From a checkpoint of a small transformer trained on Wikipedia.
Size: 8 layers, 2 heads of 64, MLP 512 SwiGLU, vocabulary 5675, 4.26M parameters.
Architecture: rotary positions, tied embeddings, short convolutions.
Each number is 50 + 10 x the weight over its row's rms, rounded and kept within 0 to 99. Layers, rows and columns count from 0. The size before them is the row's rms in percent of the matrix's.

# q: layer 4 attention query, 128x192, rms 0.097, rows 32-63, columns 0-95
# k: layer 4 attention key, 128x192, rms 0.0989, rows 32-63, columns 0-95
# v: layer 4 attention value, 128x192, rms 0.15, rows 0-3, columns 0-95
# o: layer 4 attention output (transposed), 128x192, rms 0.153, rows 0-3, columns 0-95
q32 101:45 33 56 57 60 60 56 55 62 53 37 49 62 60 68 42 49 28 52 50 42 62 64 54 47 56 47 42 42 45 54 51 51 57 35 43 57 47 46 49 38 32 39 45 57 42 56 58 67 51 38 41 41 63 37 66 45 30 52 62 55 71 63 39 37 44 53 42 30 34 45 47 57 63 41 50 46 44 65 50 41 59 64 55 51 63 64 60 63 62 52 44 65 52 42 65
k32 110:54 43 51 48 59 51 57 51 59 44 53 49 41 62 64 54 41 54 46 49 60 31 54 40 41 32 54 58 45 38 49 63 44 62 57 68 37 46 43 55 54 44 57 54 47 51 61 50 44 58 52 48 28 73 65 54 59 39 48 43 48 41 47 50 49 59 44 54 70 42 52 40 22 37 48 32 51 45 71 49 55 45 43 45 48 57 39 32 46 60 66 43 53 71 64 57
q33 100:51 47 48 43 54 53 57 58 56 52 36 65 49 61 66 31 66 47 61 48 53 36 40 67 28 44 44 50 47 52 44 62 59 38 54 55 53 49 57 53 38 52 60 56 42 55 47 50 44 64 46 49 69 62 70 60 41 42 34 53 55 58 45 49 45 44 32 48 47 52 36 50 27 35 50 55 32 45 51 39 61 31 40 49 66 48 48 74 46 52 47 69 53 52 57 65
k33 096:48 36 58 49 42 48 62 46 58 23 54 54 35 59 48 55 50 61 58 61 43 65 43 55 54 37 40 51 43 37 45 55 33 43 53 49 50 45 55 69 44 49 50 61 60 55 46 49 53 61 47 35 41 63 53 46 51 39 55 49 46 41 39 48 69 44 38 61 41 45 42 49 40 59 44 73 38 32 43 54 63 66 43 54 65 41 53 52 52 68 39 52 56 68 45 53
q34 099:58 62 44 52 31 46 46 58 74 53 44 42 36 55 42 55 52 48 44 64 44 28 46 39 53 45 54 36 58 62 58 49 75 54 52 55 54 47 43 53 60 55 42 40 57 60 63 35 59 43 64 43 55 53 38 50 48 27 37 51 43 44 55 58 40 71 57 61 61 57 40 54 43 45 46 67 60 32 55 46 58 45 60 62 54 58 68 47 40 55 53 51 58 51 37 62
k34 102:27 50 48 40 41 53 60 53 37 35 45 60 37 56 80 41 54 52 48 39 42 43 51 26 27 60 58 54 50 40 44 43 40 60 41 53 65 38 54 67 53 41 50 50 57 47 62 51 54 44 44 56 60 65 63 76 55 50 64 37 49 47 51 37 38 73 50 50 62 43 46 62 31 70 57 31 51 51 35 39 63 34 54 60 61 35 58 49 23 47 42 61 45 54 52 60
q35 094:37 45 54 47 54 49 43 49 64 53 44 23 35 38 44 63 37 54 40 62 59 42 40 66 40 40 49 58 42 51 34 56 64 41 51 51 60 30 45 45 59 35 50 61 57 49 45 51 50 43 50 41 43 36 48 60 30 54 55 59 28 40 36 59 42 41 54 54 79 39 52 60 53 48 44 45 30 60 62 50 26 54 63 39 58 47 44 36 49 62 71 48 52 57 46 49
k35 091:52 55 38 58 56 61 42 62 34 53 67 54 63 56 57 29 45 62 34 43 44 61 46 39 46 55 53 46 41 35 49 42 59 47 72 50 60 42 41 59 41 52 47 53 44 51 49 56 60 67 47 42 60 55 47 40 63 45 41 53 30 35 55 67 62 44 49 50 57 49 47 55 51 41 56 52 70 53 44 52 50 23 40 57 49 44 42 37 61 50 29 62 35 49 42 55
q36 096:46 53 49 45 52 54 47 61 59 36 52 47 61 46 33 48 41 60 42 68 38 54 63 53 50 54 53 52 14 61 58 56 54 35 49 38 41 57 46 45 60 55 49 60 49 73 67 62 54 65 34 49 55 63 52 45 45 33 54 44 33 51 47 54 60 43 43 40 56 44 32 58 52 44 58 46 29 54 63 46 55 43 49 29 56 56 35 55 52 37 44 57 61 62 64 22
k36 095:51 36 45 53 58 55 52 39 56 47 62 45 42 49 45 52 61 65 55 58 34 55 43 42 41 35 47 54 59 47 45 47 40 69 59 40 38 70 23 48 60 49 47 44 49 32 54 56 57 47 69 36 53 40 43 63 67 34 52 59 50 45 48 43 57 66 38 40 58 65 51 41 46 31 61 43 40 51 45 44 31 52 60 43 48 33 51 49 46 66 59 50 42 35 52 41
q37 083:40 27 51 69 49 53 54 51 47 36 59 51 48 42 52 25 59 44 28 55 41 41 34 46 57 53 51 54 33 38 49 64 48 52 54 64 50 48 41 69 42 51 62 63 70 57 61 47 35 43 42 43 59 58 52 37 49 36 52 37 53 40 58 53 42 46 45 55 45 50 54 42 45 48 41 57 68 36 44 54 52 52 49 60 33 42 64 44 49 60 73 53 55 71 51 44
k37 092:62 53 67 55 54 49 57 62 23 54 50 43 49 30 53 57 54 47 58 52 38 36 72 50 51 38 39 64 63 53 45 55 49 64 39 48 34 52 60 46 50 52 59 46 58 29 53 52 60 33 63 47 45 49 60 55 56 42 48 33 58 42 37 37 43 51 59 43 54 55 29 38 53 45 70 49 46 64 61 65 68 30 39 43 48 61 39 57 51 54 54 59 57 51 48 42
q38 096:46 42 47 61 38 41 54 26 64 51 59 61 63 44 54 60 48 40 47 66 64 41 45 58 43 46 51 55 49 55 52 69 60 48 42 34 27 34 41 42 53 63 45 53 49 52 47 55 52 46 66 52 45 50 45 51 35 44 57 45 67 30 63 53 63 50 59 54 54 62 46 56 55 49 48 52 43 65 33 48 34 49 36 65 59 34 55 48 57 65 38 55 42 49 41 40
k38 099:42 60 43 70 40 49 55 29 49 49 55 37 44 46 57 53 65 32 55 68 49 45 41 63 46 44 64 34 33 45 52 61 62 61 43 52 52 46 53 63 46 59 63 69 46 47 48 51 43 52 61 54 50 58 34 76 45 63 47 35 42 42 60 56 44 40 55 28 67 51 65 32 48 53 72 40 56 53 47 44 56 42 56 46 50 38 53 39 64 52 50 43 35 63 57 63
q39 106:33 57 66 58 54 55 47 49 45 33 47 64 25 40 40 62 49 56 61 39 54 58 46 70 61 57 59 56 47 49 58 33 53 54 55 56 31 54 35 57 62 55 59 39 49 44 67 58 63 59 57 73 54 50 71 33 54 48 61 45 53 57 60 46 55 53 51 66 42 53 67 50 62 61 62 67 51 44 62 49 60 63 45 52 43 48 41 50 45 47 44 55 38 41 55 42
k39 096:53 66 37 52 41 48 53 44 36 56 61 42 48 40 49 51 48 30 31 66 33 57 45 59 41 60 49 50 52 57 55 53 42 42 48 48 49 58 37 55 53 49 73 51 59 50 40 49 38 68 58 39 57 46 53 41 56 56 72 43 73 60 63 32 53 43 47 43 39 62 71 60 41 43 45 50 55 42 36 55 43 60 35 62 40 51 47 76 63 45 50 38 47 46 51 48
q40 091:38 52 50 58 52 56 45 42 55 39 37 51 43 42 54 64 36 37 35 43 37 60 55 49 47 56 32 53 45 56 64 36 47 45 39 41 53 38 47 72 50 47 40 59 46 54 53 64 59 49 40 44 65 61 37 52 59 63 49 45 50 57 31 47 49 33 44 48 44 36 54 51 44 44 45 75 53 50 57 54 65 51 51 54 31 44 45 72 45 35 52 70 54 64 45 36
k40 097:63 54 76 22 55 38 50 51 44 42 51 41 47 51 66 65 53 55 36 42 41 44 37 62 32 31 43 54 46 49 56 47 64 49 38 42 54 51 40 52 49 43 50 44 55 34 36 42 43 55 59 44 35 45 52 54 35 67 54 51 44 45 53 53 55 47 46 55 56 52 32 51 45 38 33 56 47 57 65 25 35 54 59 46 70 34 55 53 41 45 49 47 40 45 42 42
q41 094:33 52 48 41 51 44 55 51 42 47 43 35 43 76 67 50 47 46 61 62 41 44 46 47 56 49 61 63 60 45 44 50 39 41 52 44 27 51 52 49 71 60 61 46 70 53 45 42 66 58 65 58 56 51 36 39 59 58 41 56 48 43 51 46 54 48 51 56 38 39 53 55 65 48 52 51 53 39 52 32 60 34 60 39 32 46 44 48 43 59 44 60 54 41 74 60
k41 102:55 38 26 45 57 62 58 46 56 46 46 64 41 60 53 33 75 49 68 30 56 44 60 55 40 57 54 48 71 57 53 43 44 55 47 61 56 53 47 53 58 58 37 57 47 59 65 33 53 58 32 28 62 51 58 52 54 52 47 39 43 47 50 37 51 57 50 51 40 65 58 48 59 51 62 42 44 30 48 41 32 39 54 59 60 53 47 56 58 52 53 54 40 53 48 40
q42 089:64 35 57 53 48 51 54 62 35 59 53 66 62 64 57 56 56 44 44 74 57 50 36 58 35 45 44 53 45 52 50 54 73 57 38 40 34 34 57 42 57 53 46 46 77 47 64 59 56 49 40 56 33 49 46 50 47 40 64 32 44 46 37 51 57 67 52 52 38 54 50 54 28 53 53 45 50 46 60 58 54 39 38 47 58 55 38 37 50 52 55 52 46 46 53 65
k42 094:56 40 57 57 76 67 55 57 59 44 43 62 25 33 43 54 51 65 48 50 41 46 58 49 67 39 59 46 46 52 72 48 40 52 40 58 49 45 58 45 49 56 52 69 36 44 49 50 49 56 48 47 59 58 44 69 38 40 54 73 50 43 55 53 59 45 49 59 60 62 41 40 46 50 67 40 50 58 46 53 46 57 62 44 51 59 53 44 55 53 40 39 54 32 47 16
q43 109:64 56 51 44 38 50 61 41 53 30 49 51 37 46 46 34 58 55 54 41 57 26 65 48 56 41 37 50 44 42 39 51 38 64 52 58 55 55 30 42 62 56 56 49 39 32 72 52 47 59 57 51 31 52 48 40 43 52 47 68 40 59 42 54 41 69 52 44 40 65 51 48 39 68 48 46 61 49 64 40 44 42 45 65 46 44 33 54 53 44 56 52 21 50 48 66
k43 102:50 50 41 35 44 29 47 53 44 50 44 61 37 43 47 61 24 43 33 45 38 59 48 47 61 60 54 49 68 48 33 47 65 61 56 55 52 58 54 51 35 44 57 45 60 34 28 29 40 51 40 39 68 40 45 52 37 42 44 40 58 53 55 54 35 40 51 53 37 30 47 49 59 62 37 49 58 53 37 55 45 58 63 46 62 35 46 57 43 56 52 55 68 42 47 46
q44 106:49 57 50 36 46 26 45 45 52 41 58 53 55 35 19 60 50 50 45 53 45 47 69 45 55 39 62 84 36 52 59 44 32 60 50 63 61 52 46 35 51 55 48 41 36 38 55 57 48 62 72 52 47 57 47 37 47 39 48 55 44 60 75 49 61 53 52 45 56 49 48 45 47 45 38 60 43 52 41 65 45 71 36 53 38 64 59 58 28 42 58 67 42 52 38 53
k44 099:44 65 44 45 59 55 63 54 34 47 47 42 56 56 46 55 50 55 28 38 63 31 64 42 71 39 49 54 51 49 31 43 36 57 41 34 57 51 54 67 54 53 51 42 55 49 43 59 62 37 50 57 61 52 57 42 48 40 56 44 54 47 44 45 71 63 34 28 36 53 48 59 41 60 42 54 49 65 39 53 52 56 44 50 44 54 55 62 50 52 52 40 41 53 57 59
q45 106:49 40 51 39 44 37 54 47 62 47 44 51 57 39 48 52 52 48 50 61 53 57 41 63 53 45 49 48 35 47 56 55 45 40 40 52 45 54 45 45 61 34 66 33 46 33 41 57 45 54 67 75 37 42 67 27 52 29 55 59 55 54 77 45 44 43 64 50 47 54 74 36 52 43 65 66 42 58 39 54 47 65 60 40 46 45 49 57 55 68 56 56 61 52 57 34
k45 103:40 65 53 61 32 52 42 53 34 63 56 58 51 49 34 52 47 40 33 70 61 67 42 47 58 55 56 52 38 63 61 47 51 53 59 41 69 49 46 64 42 54 59 51 34 56 58 58 50 45 64 48 43 45 59 41 48 52 41 53 65 62 66 53 42 54 37 52 52 72 49 47 41 51 61 46 45 54 93 34 50 56 57 59 38 38 40 55 61 35 35 55 61 53 58 50
q46 098:73 28 37 44 63 52 51 55 41 37 58 44 59 64 72 50 27 35 48 34 58 43 58 61 43 49 58 49 46 37 66 43 45 63 48 55 50 43 46 48 51 50 68 49 42 38 52 55 33 46 55 56 47 32 36 59 41 55 52 46 47 65 49 60 39 59 58 42 48 37 43 50 49 52 37 58 40 39 41 50 46 49 57 38 55 57 61 75 55 41 59 63 65 65 36 36
k46 094:51 53 45 47 57 54 33 29 41 47 65 68 51 50 41 58 38 60 48 52 59 58 26 38 48 47 51 56 42 51 42 56 58 64 51 42 50 68 45 72 50 33 40 41 39 39 46 58 39 54 53 58 43 40 54 55 45 53 43 53 39 30 45 45 61 25 48 39 56 50 50 34 50 60 55 39 42 27 43 29 38 67 71 43 51 58 37 41 46 55 52 47 45 43 54 51
q47 105:58 54 43 42 40 59 64 58 56 46 41 31 52 51 57 42 51 46 53 48 57 49 48 35 57 62 50 50 54 55 66 47 47 62 49 68 51 51 43 61 39 53 47 41 57 49 66 23 61 76 34 57 33 57 47 53 51 45 32 46 34 64 50 38 37 49 47 41 36 42 55 46 61 55 74 52 48 48 39 66 51 35 54 47 46 39 45 60 52 59 72 54 66 47 59 56
k47 107:43 38 58 46 59 51 53 42 67 55 48 40 51 58 61 51 62 39 37 40 47 34 61 44 51 57 61 56 64 35 53 50 51 47 48 63 48 57 27 60 56 43 30 51 50 61 82 31 52 53 53 53 46 42 69 64 60 42 50 39 34 39 50 35 61 61 59 57 61 53 47 34 44 44 49 50 56 41 61 37 49 52 58 42 37 37 37 33 57 68 60 47 63 35 55 47
q48 095:65 44 63 49 51 50 46 46 60 51 65 51 52 51 52 54 78 54 41 67 49 43 41 41 70 62 46 39 61 49 34 38 71 50 62 58 64 31 55 48 57 33 57 35 66 45 64 43 57 73 43 60 40 60 33 54 40 45 63 56 59 56 64 55 55 45 42 52 50 62 56 56 58 53 53 52 47 35 56 47 43 60 36 55 53 43 43 59 49 32 35 64 59 53 48 59
k48 097:52 53 40 52 46 52 59 32 65 40 56 60 61 58 58 44 53 28 62 51 44 49 52 42 48 52 55 64 65 61 31 59 66 42 65 41 61 54 52 40 57 64 40 69 35 52 60 48 54 31 57 56 44 63 55 34 47 61 47 56 50 42 39 40 50 50 32 62 59 66 50 51 38 55 54 64 51 56 55 47 52 55 58 39 48 56 55 46 46 65 48 47 37 51 53 50
q49 090:41 50 51 57 65 45 38 73 51 52 59 52 37 55 48 43 54 42 47 48 57 41 42 50 41 48 40 54 61 59 47 46 43 66 47 64 54 41 40 55 62 47 51 36 41 58 68 55 54 52 49 53 44 48 64 68 45 51 53 41 42 44 49 60 71 49 57 58 54 55 44 49 69 24 62 46 42 60 37 45 70 39 50 53 51 54 56 55 32 51 46 46 53 36 29 58
k49 094:44 56 47 50 59 57 47 56 55 43 49 43 45 33 37 47 45 33 50 51 48 55 38 53 58 51 56 42 50 44 61 48 44 51 43 48 65 58 41 59 53 51 45 55 52 59 55 55 49 59 30 52 71 56 65 38 64 49 55 60 47 46 56 46 59 52 53 46 63 49 36 41 46 51 64 58 43 51 31 72 49 45 30 47 44 60 58 53 56 37 56 46 50 56 48 28
q50 116:54 59 55 69 54 45 48 52 58 50 66 43 52 56 60 40 51 49 47 51 61 47 47 47 45 59 58 33 47 58 47 59 54 52 42 24 56 56 41 47 52 39 48 49 37 70 33 62 40 59 42 67 51 64 51 61 43 32 42 58 46 44 42 46 50 44 51 49 59 47 36 54 48 47 59 54 58 41 52 38 49 53 47 31 57 50 58 52 59 52 33 41 45 35 48 38
k50 113:56 29 35 56 47 56 57 58 60 56 38 35 42 53 46 40 46 36 49 64 43 58 32 36 51 60 49 33 51 48 53 44 55 47 37 40 56 38 45 60 69 46 54 48 63 50 47 58 40 43 54 54 40 46 55 46 65 49 42 84 45 59 37 53 41 57 52 54 54 70 53 52 48 57 54 57 46 42 36 47 44 38 60 46 44 55 43 41 68 47 56 39 59 66 48 44
q51 087:70 65 65 62 30 64 49 29 48 62 46 51 39 61 40 34 45 37 46 56 48 53 77 44 46 36 55 53 46 51 54 62 50 57 56 54 44 59 67 51 54 62 49 49 42 67 51 61 62 41 51 53 51 49 45 70 74 45 61 44 39 45 53 47 53 56 59 54 51 41 46 63 48 62 55 45 41 69 53 50 62 51 59 62 53 34 50 50 57 41 58 49 55 44 63 62
k51 097:56 46 52 64 40 42 65 50 54 59 54 43 39 45 46 49 66 65 58 48 59 42 73 36 27 62 50 48 54 35 45 45 42 52 47 62 48 51 65 39 45 58 48 54 52 46 52 62 50 56 72 62 28 54 45 57 40 62 59 50 44 38 54 54 43 52 52 40 33 35 50 76 43 48 58 47 65 53 54 42 46 57 69 51 54 38 35 43 28 65 65 66 45 49 64 57
q52 108:30 51 47 55 56 52 62 41 42 59 59 63 43 32 55 58 63 60 32 36 49 36 49 49 43 45 56 64 50 52 55 53 58 55 49 53 52 53 57 49 52 45 28 51 38 55 38 62 37 47 50 63 53 48 54 62 72 40 43 47 73 33 51 50 64 45 51 37 37 27 62 59 52 48 62 51 62 69 47 57 46 54 43 54 55 50 61 59 51 59 54 64 39 66 54 60
k52 099:56 58 65 49 47 45 53 41 64 48 48 32 51 65 35 52 33 45 45 57 51 56 67 61 42 55 55 58 46 47 41 54 45 37 52 56 53 44 43 79 58 54 44 57 44 56 44 50 42 44 41 58 56 57 57 44 73 54 61 51 52 47 59 50 47 36 51 67 52 28 27 57 21 57 49 48 37 73 60 25 69 48 60 37 61 59 44 36 48 46 59 36 39 48 54 40
q53 107:36 49 44 55 45 66 50 37 51 49 45 51 38 48 60 53 47 52 48 37 60 54 49 68 67 51 38 58 46 41 57 41 44 27 53 36 44 36 50 51 45 48 48 57 56 37 64 34 71 56 60 27 51 55 47 42 45 32 54 43 40 57 59 52 44 58 71 42 45 51 41 65 50 45 65 46 57 33 56 48 46 45 38 49 36 50 56 51 61 45 35 64 39 40 38 59
k53 097:50 36 45 44 44 45 57 38 41 38 51 52 63 51 56 33 62 63 54 48 56 50 31 54 68 43 63 42 41 57 46 42 38 41 64 46 56 49 51 58 47 57 59 52 51 56 64 41 44 67 67 37 58 46 56 37 51 54 49 59 70 55 51 47 52 51 45 45 51 65 45 44 27 36 57 54 52 65 50 41 40 49 65 59 60 44 54 51 55 61 45 51 35 42 40 53
q54 101:30 60 54 40 51 52 55 57 67 50 51 51 49 48 28 41 58 54 56 39 64 59 54 63 46 55 60 58 56 28 43 45 50 42 54 48 56 60 50 54 65 50 48 56 49 58 52 67 52 41 54 60 64 60 57 51 37 66 57 44 44 47 49 31 51 55 57 57 41 45 51 53 53 60 61 59 52 54 46 65 56 51 45 46 39 36 46 65 65 54 31 45 60 49 34 43
k54 101:79 44 59 51 63 45 45 32 42 58 44 46 38 70 45 56 55 45 28 50 66 62 54 62 63 51 44 55 51 51 46 51 36 44 62 40 51 50 63 55 56 50 62 54 58 60 58 59 60 59 59 55 46 51 49 48 73 60 45 57 79 55 46 70 62 64 29 45 52 51 54 44 38 71 45 54 43 46 66 31 48 61 57 46 45 63 40 67 44 46 53 40 65 37 44 71
q55 101:62 38 42 57 50 35 41 45 50 43 50 58 48 51 57 38 45 41 54 36 55 49 59 54 45 44 50 46 70 48 44 48 75 49 32 48 43 55 53 42 27 47 60 45 48 67 42 48 51 60 32 63 49 50 55 36 47 43 57 40 41 52 35 42 48 52 51 49 48 43 61 50 55 42 51 62 44 47 62 44 53 51 56 49 60 37 45 42 42 41 60 29 57 58 57 42
k55 089:46 56 33 68 49 58 61 75 50 59 49 45 31 43 24 53 45 57 57 48 62 45 43 49 57 62 52 53 70 58 54 48 50 51 44 29 49 50 40 40 34 45 37 50 59 41 68 43 39 56 47 51 53 64 42 45 49 40 57 50 64 59 43 36 53 61 52 58 54 46 37 57 67 52 56 58 46 57 34 47 63 62 57 31 60 18 53 54 56 32 48 51 61 46 44 43
q56 100:57 54 53 36 70 40 56 51 47 46 70 52 56 52 61 44 44 33 37 36 54 61 59 46 51 62 47 31 50 44 38 41 63 49 52 39 60 45 61 55 65 51 54 44 58 62 42 54 70 65 60 74 44 46 45 37 49 44 70 62 57 28 49 56 35 32 58 43 49 45 51 45 51 50 54 57 39 51 59 64 54 39 44 52 43 67 45 49 32 55 45 36 26 56 45 53
k56 101:53 61 35 50 66 41 45 31 36 39 53 57 53 54 63 33 48 43 43 38 56 54 55 47 64 64 39 52 38 53 67 57 48 41 53 51 64 44 47 24 60 52 51 50 55 45 44 52 69 56 50 38 51 58 37 48 52 32 44 62 66 40 37 51 41 52 36 42 63 45 64 47 71 60 61 48 53 55 62 46 42 39 49 53 54 42 48 46 46 36 70 58 54 37 49 57
q57 089:51 52 55 55 46 47 49 57 42 33 51 49 64 52 53 66 40 50 45 40 47 63 42 59 53 65 37 42 52 50 50 40 45 65 53 61 57 54 49 26 60 47 47 64 49 33 64 62 41 54 45 51 45 52 59 50 55 42 54 46 46 73 64 50 62 54 60 52 45 61 49 64 54 68 50 65 50 47 45 66 44 49 55 56 57 34 54 68 48 55 54 56 48 45 59 59
k57 092:67 54 48 50 68 53 45 42 66 47 57 50 49 56 58 72 57 56 40 80 52 41 50 52 40 42 63 54 40 44 65 55 39 50 58 39 52 42 39 40 47 45 68 54 47 65 46 48 56 48 53 41 56 35 57 49 54 60 51 52 49 37 66 45 53 45 31 36 43 56 59 44 34 47 48 50 59 43 40 59 35 51 52 39 29 50 36 51 33 51 52 38 48 41 48 57
q58 096:52 34 44 50 69 54 48 48 42 66 51 52 45 47 49 29 43 41 37 47 54 57 35 30 50 52 58 43 57 61 58 54 58 46 50 33 33 46 55 49 48 46 55 60 40 54 49 47 54 49 66 45 62 46 54 67 50 45 43 44 48 47 42 39 36 41 49 44 60 59 39 66 23 44 39 56 67 53 44 54 41 49 27 64 40 54 27 52 45 46 36 53 64 35 48 71
k58 100:33 60 66 46 49 48 63 45 54 63 51 45 48 53 48 48 50 29 54 49 49 47 53 38 37 56 46 59 40 43 31 52 68 63 42 38 46 45 61 41 37 47 45 73 62 37 40 42 56 50 46 54 30 41 50 52 50 46 43 66 71 60 44 38 55 68 33 27 41 45 30 74 32 50 46 38 43 60 59 55 60 59 48 41 64 61 59 37 36 37 64 53 42 54 59 43
q59 112:64 44 40 44 38 44 53 37 49 80 60 50 28 41 46 53 55 69 43 68 49 48 73 54 53 68 40 57 57 54 40 49 65 55 46 39 50 56 48 44 54 52 69 37 57 47 51 43 58 47 57 55 40 37 67 60 57 51 67 42 55 31 53 52 42 55 58 43 49 30 39 41 37 51 45 56 53 52 49 50 47 49 48 71 57 63 39 47 48 58 51 54 37 70 26 49
k59 110:56 66 38 35 64 54 58 52 29 58 64 50 45 43 40 52 47 37 55 47 49 34 42 72 44 56 44 38 58 41 51 55 58 47 49 53 49 54 58 39 33 47 52 70 44 48 57 61 46 48 52 49 42 54 44 36 50 66 46 50 57 58 38 62 51 44 56 53 42 47 75 61 43 53 50 40 48 60 51 43 38 35 46 64 48 79 55 35 45 61 61 53 62 61 53 54
q60 106:43 55 52 40 40 33 51 59 41 40 55 59 45 35 62 54 36 48 44 43 53 65 54 59 35 56 51 41 34 49 60 40 48 53 54 40 52 54 52 57 54 59 44 39 49 44 80 52 55 65 61 38 51 67 58 63 48 43 55 54 49 52 50 64 43 36 46 51 30 56 57 59 51 59 60 55 69 49 51 24 54 35 57 54 36 61 47 67 63 59 47 48 44 62 46 41
k60 099:53 40 66 44 33 34 57 35 50 70 31 58 45 42 56 45 46 68 43 49 55 44 50 37 49 42 53 57 40 39 51 61 58 56 50 60 65 50 62 53 69 51 43 44 48 47 38 44 58 45 41 65 34 53 51 51 58 41 52 57 48 44 68 38 60 63 35 52 54 48 50 53 37 54 30 46 28 58 29 73 44 44 59 35 52 45 34 46 32 52 42 48 44 61 45 43
q61 104:40 41 53 45 70 47 42 51 53 55 75 42 54 38 78 62 49 58 52 51 47 47 47 50 37 49 60 57 36 53 73 51 55 28 43 50 41 47 51 45 50 58 67 42 47 57 42 35 44 53 49 53 59 44 52 50 49 56 43 67 49 36 59 44 39 41 70 48 45 48 42 43 46 29 60 49 61 49 45 57 39 55 47 47 37 43 60 39 52 40 56 76 35 60 53 40
k61 100:39 57 45 57 58 56 49 63 52 55 52 46 58 56 62 45 46 41 43 48 60 45 38 50 38 53 46 34 46 42 38 48 59 49 30 59 52 47 42 52 42 43 56 50 42 31 42 52 47 33 56 47 65 35 55 46 52 46 29 35 57 66 50 56 49 40 40 52 62 57 58 55 52 43 64 47 59 49 62 36 57 60 61 49 49 43 26 47 47 53 52 50 27 39 39 56
q62 091:35 44 48 55 51 63 47 51 59 58 48 42 55 48 25 57 52 56 68 69 51 61 68 50 68 47 56 72 26 58 51 41 51 68 67 64 53 52 52 47 51 39 42 49 54 46 64 45 64 46 45 46 31 47 44 52 44 53 53 60 55 35 43 51 47 66 44 57 57 53 41 46 52 52 39 41 77 39 39 51 42 61 58 56 51 55 58 39 50 42 58 43 55 66 50 53
k62 099:42 59 50 35 76 42 53 44 57 44 37 39 49 54 56 59 45 51 50 55 50 38 62 51 50 51 50 43 48 39 50 62 53 54 49 59 34 57 41 52 69 55 38 45 46 56 65 57 50 54 74 61 68 52 53 72 62 59 55 55 41 50 35 48 43 42 44 51 42 47 73 62 55 52 49 49 56 56 43 56 68 33 48 48 34 83 58 59 45 40 48 56 39 56 50 35
q63 097:32 54 60 43 44 62 48 46 56 61 40 46 50 49 49 50 47 44 41 55 54 46 44 47 49 41 57 50 66 57 46 62 37 41 30 43 56 64 44 55 47 79 45 62 50 43 32 69 41 53 51 46 76 56 37 61 61 49 45 52 64 44 71 40 63 58 53 61 45 65 59 38 58 45 54 52 62 41 47 47 50 54 49 43 57 39 43 53 40 47 47 39 57 55 56 33
k63 094:74 34 53 51 36 56 44 40 65 28 45 45 64 46 46 59 61 41 73 44 63 51 45 40 47 41 36 42 58 42 39 36 41 66 47 53 53 68 63 46 51 48 45 57 51 48 53 47 46 31 48 39 63 39 65 78 48 56 46 24 57 56 48 59 54 43 47 38 44 55 37 46 43 52 65 48 40 52 47 61 48 51 50 58 49 42 55 52 31 53 44 45 31 51 32 53
v0 095:42 58 42 66 47 36 59 49 51 36 44 44 51 67 44 61 45 50 59 69 52 59 45 46 59 38 27 36 70 63 52 64 69 72 31 54 52 57 53 48 39 49 53 47 48 37 43 77 41 43 43 52 51 33 46 37 41 52 43 47 42 52 44 32 49 50 50 56 64 50 55 57 54 41 45 49 50 67 62 47 46 38 57 42 61 39 38 48 43 53 48 42 36 40 70 35
o0 098:42 38 87 41 38 59 60 59 57 59 45 46 48 43 59 50 50 54 40 59 60 52 50 50 60 35 52 43 46 43 47 46 33 43 52 54 47 58 50 52 59 37 49 37 41 34 48 60 44 38 52 47 47 51 51 45 52 45 56 60 38 38 41 60 33 55 53 39 37 54 34 39 53 55 48 55 58 36 56 41 45 59 44 50 59 66 59 58 51 61 44 59 45 65 57 61
v1 091:62 56 49 47 54 46 60 47 31 73 58 27 65 68 45 57 25 45 57 46 63 47 48 50 37 65 49 47 51 53 52 49 48 68 52 36 56 46 49 56 41 52 41 60 45 55 38 70 45 51 38 41 66 56 56 44 53 56 44 42 51 47 68 58 41 58 34 52 54 54 53 51 58 50 62 56 65 59 72 47 62 46 50 30 49 57 52 30 59 60 54 37 49 67 58 47
o1 099:63 37 46 39 51 60 57 32 43 53 54 56 22 54 30 55 46 59 35 43 56 50 55 49 54 63 42 39 35 43 53 50 49 36 59 54 69 39 58 52 56 39 72 26 49 41 44 39 56 63 56 40 50 64 36 38 52 50 51 61 44 47 77 52 37 47 43 62 53 69 57 43 45 50 45 43 59 49 54 53 51 55 70 64 48 51 56 79 53 57 65 56 28 58 34 53
v2 088:61 46 36 36 62 33 41 49 61 54 46 32 46 51 63 59 61 33 46 61 49 50 43 53 49 58 35 49 60 47 55 42 47 58 57 51 44 35 53 40 64 42 44 45 45 53 30 49 50 65 54 56 71 69 50 28 34 34 47 67 41 60 51 49 46 71 54 45 46 33 58 56 39 41 53 54 58 57 42 72 47 64 66 61 34 47 44 46 64 37 61 53 44 49 33 39
o2 095:36 24 44 54 44 65 50 39 43 45 56 68 60 59 70 44 41 62 56 39 59 60 27 61 44 56 52 59 29 59 32 43 59 31 36 54 55 66 62 48 44 66 50 42 60 45 60 35 54 57 50 55 48 53 38 62 60 47 48 56 60 54 44 39 41 56 56 43 43 50 50 44 54 50 64 69 63 46 42 50 55 61 42 56 61 60 61 64 42 43 38 51 43 69 40 49
v3 098:60 64 53 60 56 50 59 51 53 50 39 48 28 38 26 53 37 53 68 40 38 49 57 58 43 43 46 62 47 68 45 56 45 55 45 57 44 71 57 50 39 51 35 51 51 63 45 35 54 66 48 60 62 57 47 29 42 54 63 59 37 45 34 38 54 57 49 51 50 55 41 44 43 43 36 47 45 37 49 35 52 46 42 59 34 53 45 43 70 44 63 47 42 25 53 51
o3 106:59 46 58 71 50 51 47 51 47 37 55 50 49 50 64 49 57 53 38 56 33 46 49 46 72 44 38 43 42 48 36 55 49 37 52 53 38 47 49 47 59 59 51 49 71 34 65 21 44 42 56 59 68 71 38 56 52 56 47 46 61 49 20 44 40 55 46 55 40 37 46 57 53 32 46 41 32 27 45 59 56 46 52 38 39 55 46 33 68 55 37 64 59 45 40 43